python train.py --d_model=96 --head_dim=32 --activation="swiglu" --norm_place="pre" --bias="none" --init="orth" --grad_clip=1.0 --schedule="wsd" --train_tokens=173900000 --dataset="wikipedia_en"
Each number is 128 + 32 x the weight over its row's rms, rounded and kept within 0 to 255. Layers, rows and columns count from 0. Numbers have three digits each. The size before them is the row's rms in percent of the matrix's.

# layer 2 attention query, 96x96, rms 0.145, rows 0-95, columns 0-47
100:132146139199079176087093045138163189088114103143115122146183109162156109160166106140199162116135150111116074118094126112113173146089142114098128
093:180170124169143111060097057125148147079118122175116130101169100181134093114130085150215142158146122107081065135158120121168139133018178084147127
103:183106169108105095155170169129165111158153153120140154173116121125109091144131126110148104154175182138128171153113230121101092159219080155108125
098:151095144081105053143156141096137136087140097096143134182140141092114095159124132084122097134161163119107144183127173152132126118199106135154132
083:133165148085084139159168154094129109101148115051080162089025143108166091122099141085096165092153103144142132163123105146145096105157101113135112
104:138179112168153186130113164130067096099108119131093162102075153131137092097138170140110150083113069146141116106102064134131114160081132084136111
110:112123122153107207126089163134095110107117125144118118090145139187126066097139165133137159104108113149107092096099062116087123196069177084165116
092:137135195089129107105088211136100158111124155101102143140121135140190185100129120098071132114078154164100116127098109169090085170191160133186095
109:093204112146190155111120136148116143143105140187137085082173105085089172098153128184152128154150059108153109121193101137187101131094094079109106
093:194140123078104082135091100140113165118125140078119144159050078093103066166061132069084125131110104122107149186115125167133121085103183175144128
119:093065143142071136110145147103095167142114162118175124130114123163118088108128136147063141103046155129144114097101073162093150173083206139154135
097:188089163092177050130097124114090114073139052132098148095145137116131108117129102062153143148191116120123126153123163150118115128140101144168114
085:131190123151133153148108111124133168137115147101080104083130133085110125081100056197116124107125071136141090079111149075142129148082094154155080
093:148175160143153148092081103126130158115102147147120117110107120137130127105181108151172129128107067110119103071100094112153151120050138108095102
076:086094107069074112077149087123095122085132055112047151124127128089150146130054107091158122112136117047082147147195159163182122127103119096134134
084:123105125033128109105134152101103114095104107061129162112069120061140173107104089124133139116139105120118142100173058193178137114088111106137114
122:121171094199154183130080117129106085141135115161098103107138124152138109105148143179142153127087070122133133069123080104167106143072136078091160
098:127148103202131162139101125122109075154111117188134095073177117150094104149158152137145109108079083164122140083138085108154161145065133100092152
095:147127093168161150107120121088083103163110092181174105104151098148064064153132160128124072119102052164117120076122089145156168137067118127101179
113:109126151125091129147101173115105145142129132137139124124107129215147061120128157088156128095109159167111082102054107115055124158126159125211128
108:134069172107051119144154134146157154127165140086133125124103171122154132093094093079160157109172166155093162159153162138061139144184148178192103
120:114134140059161126165081176148123143119154090047167094127163124161132160116130118133116140155088117145138090090104050152150126127141156074128176
104:164188149088102116157099220096116164143115142186121112166121143087179164099121114099085108122125168187138121135151172108134116131215107137180115
098:161127084149123161124155072083093116148106125179158127123127099102065005174098158097127119130050119166159129115116131163179147146094138143083121
114:135213097158144191118115171114117168146094147254118105085135105095109088106065142130121125146100114142130118126149123155125105145082139100152070
114:161132134094127076116130081133124080116186134128092147102167181097116187094153062115210131139152122171122149155196178116139120133103086090136090
114:124157131104086129177151198120147189144088136107153087170052090112144148151073126109081135118126149129121161139142105131091141093207185153150127
122:132074119128051129140134119127181096145162125108116137112105163172148087135086115083178141104135195154090147167112145110039125156113163135162089
094:088080105120085147126135128178145100091135180140132090099184154141151184098154098147125139126174147159118130112164112159064136178106134086161104
104:143145074142147141141105103094098146153121067135129104137154182168081037169129182097136101155093145122165115076132124149162099132118117154046156
121:168136121134171196115143121114109111129064127212109152121128083042099098124084128110113146164158101115120147157162188173183126111130131169143099
109:164067143118075085170131127143169131088154123053114167151094162134161115176111142110108146106140174129085166194105172124074137114197125206122111
105:108162145144111176128110100116102099130131070123104103144127116133150155152110091167162166103144103138121113114121188098138097132112104203204127
094:146122146086156120084145112119076096158139187208091134066109151105102090091128126072149037154075131088097121141155101131139165118089176123079131
091:128087118094154132134144183141147150125111096120137145077140150070134112102131105083110082136127109122153113187158129180099166109121094085036146
085:124129152175111129144093071107128093135111105110176100190186130120103142177130170143090173126109101109145188093041142153179133136160144182191121
094:197151115095076158148100113134095090156119096180134095147134149093147122111133066079056131095128136146137131144106191134177074109174147155124105
106:160113148147133099182131107154126144136112136140147105087142193075115100131158170106138071132151110102143202119126153181146140149144121164161085
115:116128125195101200083096120135125094138064113129096171166153132140125116120131142153167181104086164115147083136053100147169068161068136112172155
114:158126151067108129155160172147092137120116131153116153113153140120164167069138058075094165117175178141109144164166146176116087112169122149113110
111:142144113136129101148088140090162094096181092134147126127138137125125094167154173141160090138099037071126165152083197087155131165096119136058109
124:179127135100127101148073167128102118134128122165142088100141188061146144128132101050065128130137120142118136104139146156130077180132036138152130
099:198079141157065097104141126108152111114127132133117162125137123162134147107106063106166159112106134117126216200087181122117123082150142132155106
096:106175155133132079101071111108188098114128077127149103166158154185069131113119198165162142167120141079115118140108114097112155169115115090066132
099:123108079163115140168090161166150156086113075090183122171149129150113114136118117198158196089153085193138141103097195116154085136149074115143102
093:117138181110071119140121066120094112143139121131121118147139145103132145140122118121180167109115146105065166145085148106143141145122108223219113
103:113121124121135169055184117099112134087137172140074170092085139159130111089091105096157100156125144150086109139193104115076201121116183180155112
101:082131109127110128155078144166142115137164087100135092152121125157125151134127149146123164111152100113089132079105113117113057129116103113199147
104:103137115132119157128093104102093126156095133096155088165145132156135183130127093135115195071134092105116100125055148147151054113130129157219112
103:150143127165119190130156086131117100133110089071156111128101108145132143148142180196101200094136195141138149113094131128130098142097090169214105
096:093103120131141139160107134156086164167073173162163105108133166108128111122128092124063109139113128118154132126089065176168030172167152145155157
114:138131124141129142147107145102149083119096131178134113126198135125090091129137156152120126114120080116115137124058121124148132115107077109159133
103:104110122188105136126145097107122136147097165174130121151169127132105064176114111129122118116098084144177109101048095123159137129134165132158176
109:174153148128075127131115146113083167120101100121131113094075103147207137102097091097160144131165144168142146118181115159082137166148110120179149
118:052153100180124156106153105119164098115121159122134128159160076165059069149104160185134085167076117104134094123098090146142148165124144097144171
102:138083167105142102157146166179154181169164181084115099098124180072152116162105122085124111082106111130129143158139155096160097089141181163139106
107:055192116148141081140111099134120194125110059142111148189144134144117105122120150110127128176113141100136145147134102087143120100110163129077109
123:183122134100101125132118149172095115122115143103135121115129179088161152106091072048116112117145182144090148165177145150135082130155099140184135
108:160098167071132154140132180152106158164140123145134120102104153088193196110116117092107188092175151177144102140149075161111091090164138138160133
096:154082131141072129133164074130137125163117187168146144126068121172097123144161122089085113101120114161150137120138142156110154138137073149180092
107:162122139158089153104088132107085080143067096174138142142162119133109082112125133111092147085135135151156118097093079166125149161089090119180186
095:177057176138142100098153133150159116149141197084164191136147091130090072179082140072090152088087122140122135143138167108157175118094134145170093
099:127135159080106137168143155104131133137094078212134096085097116089152178088121179115165162116156117125111104171077099163169116120126176109135133
113:129115160114144161159160148133116160132163147110111102071113157091174170142115068111098143144200136129128116091195150136109123188165136168156105
049:143090152127115096130177180205146159181136144180167090167111094145122153142159126094079111140145133114132132064128141105189129161121148114145178
078:139121144114144135056143180137107129123117083154089108094089104173188150153144169185135114115107098107132137114109117136131117169129074106134175
082:123138115095129126111162107183140099117112110107078135170160089154149179131109126161145118128093148096151108090102123112091175120131160102166173
089:145127104105151085113191086171149128148129110091136121205095091128105193110119116112078107072113135126163138128108139087097122153158153097134159
073:132104168137102096138105125087158069131113148166124116117130105106102058121128079140128180150114111148107166100129166139076123157129165125155070
102:119117097148145151126195126130143051142194165122127162123146195108052114091114123151097109165114162091109145104146105153111120111180133106157093
114:126106122131155106048098169103123145075078145137067149121086138141159105131148146098155133098068136113154193066128141133117119195120135137126109
086:180121097154154207118051106107143130083074122110120105172121131137112143111111157076133150131108145130118174131081179082065120073110135121083084
098:134144125121128131173152134067107194184156192144132108095163153142132064125093123144187196129146140130130127119149138141162065103158152103064105
100:142240114201174071072151109106160089143116092181137131118127118107113133079182064103146144108109130167104071102141114166097105096139111104146113
094:133103151164128124133105110138109123144092073156137103145090074082143159100127136124141160085162121132112119115140135105083119145153085161117149
085:096116088151155172153099143129117130104136111163149150142164136210096138152113118175148179071138133091060151149116108127113181125085113112083096
123:081103158142063138182195166128182153182116133126155126159157148069097158089143143089087139172137164150103111140109112115107134113153170164129128
069:132118174125079127129154157157148134200145100113163157122163118145143166145145111146114153166189119118099075168117077148150069139132094131137161
077:162128116121185095105111184133114135116100145159120123170078100174166133122147169161105117084087073107119150092114073115144122184098133092069130
070:137156141102154136072106216139150149112101109141083149065097160182170123127118119134146124127100069098125152110126073122149143163073079110090121
087:110165071171132127149146093173177112128166171104155125086116133111107162098063102107088078180134127134110117112144119144128145112055080143180129
095:100102132119104127131143154114111166175169102143074117095148101119133107106107086112126123146171157113120173156107094157143134173125101133128158
054:106116063140144137102143082169138130133141175138169086152083181146143135100098130154090109154074166116128184061165124134103137149096103129102150
090:139100166139130190116093132091081185143081102099082119092136141142098130130177182087104078103119128129142115125122145147161126137169092170199138
099:135152085120116188177129131118074120086137140075113123178116111166103153172153187156124103088092170113124128162135097143108152150149114087186185
093:122136147119077166193094136107074154138101118113064135095138107109169118136125129074147155126122149110148094088133139109181121133120101163171168
093:130143144120134153110134140170071139151127140090094145165123133094119159105152214160110110129121215117144158179101103169141166087108104120100138
102:073145158094110149183134107103136174114127124135163141080115191051122022105133139138135147147114181117144104088164114129158108161144143152141107
082:103151108193135094063146132156134140116088131077151105107154147191183135133147165125147157096157140081151043123126152125146111071100128161133177
098:145160072132141082126137123146134088126162123148194127083113191143127169092096109207138116176142131134108148132133073117127106132098104056107083
105:112121209138109156126090118090094182106084153120105090111123140083148083119153106061155120116152120142133130147113240104150133164150136173143124
102:154131172121146156185115164151111134130153175068174098094083168100137155075145131173110124191133148108100172109154108140164081076117086120138095
094:135207188104173116147098095128089104139171144161176147085126139105094126147140152201096146148092095104093110153120097156132068079078093118128082
101:125102086133127119131109148144122167130126134130086134145139124133123123107068160145150102140100172126146211108092097092136141109102096103038122
098:129142091122120128179091134107146076098113136126154098120103118155150110157212092123141149114120138132091095160122159119138137113134180113147087
107:155109097120136109118161131124166144141137142103184141173091084218151105106129188179098135151132077108160157083139091180149123112112161058060160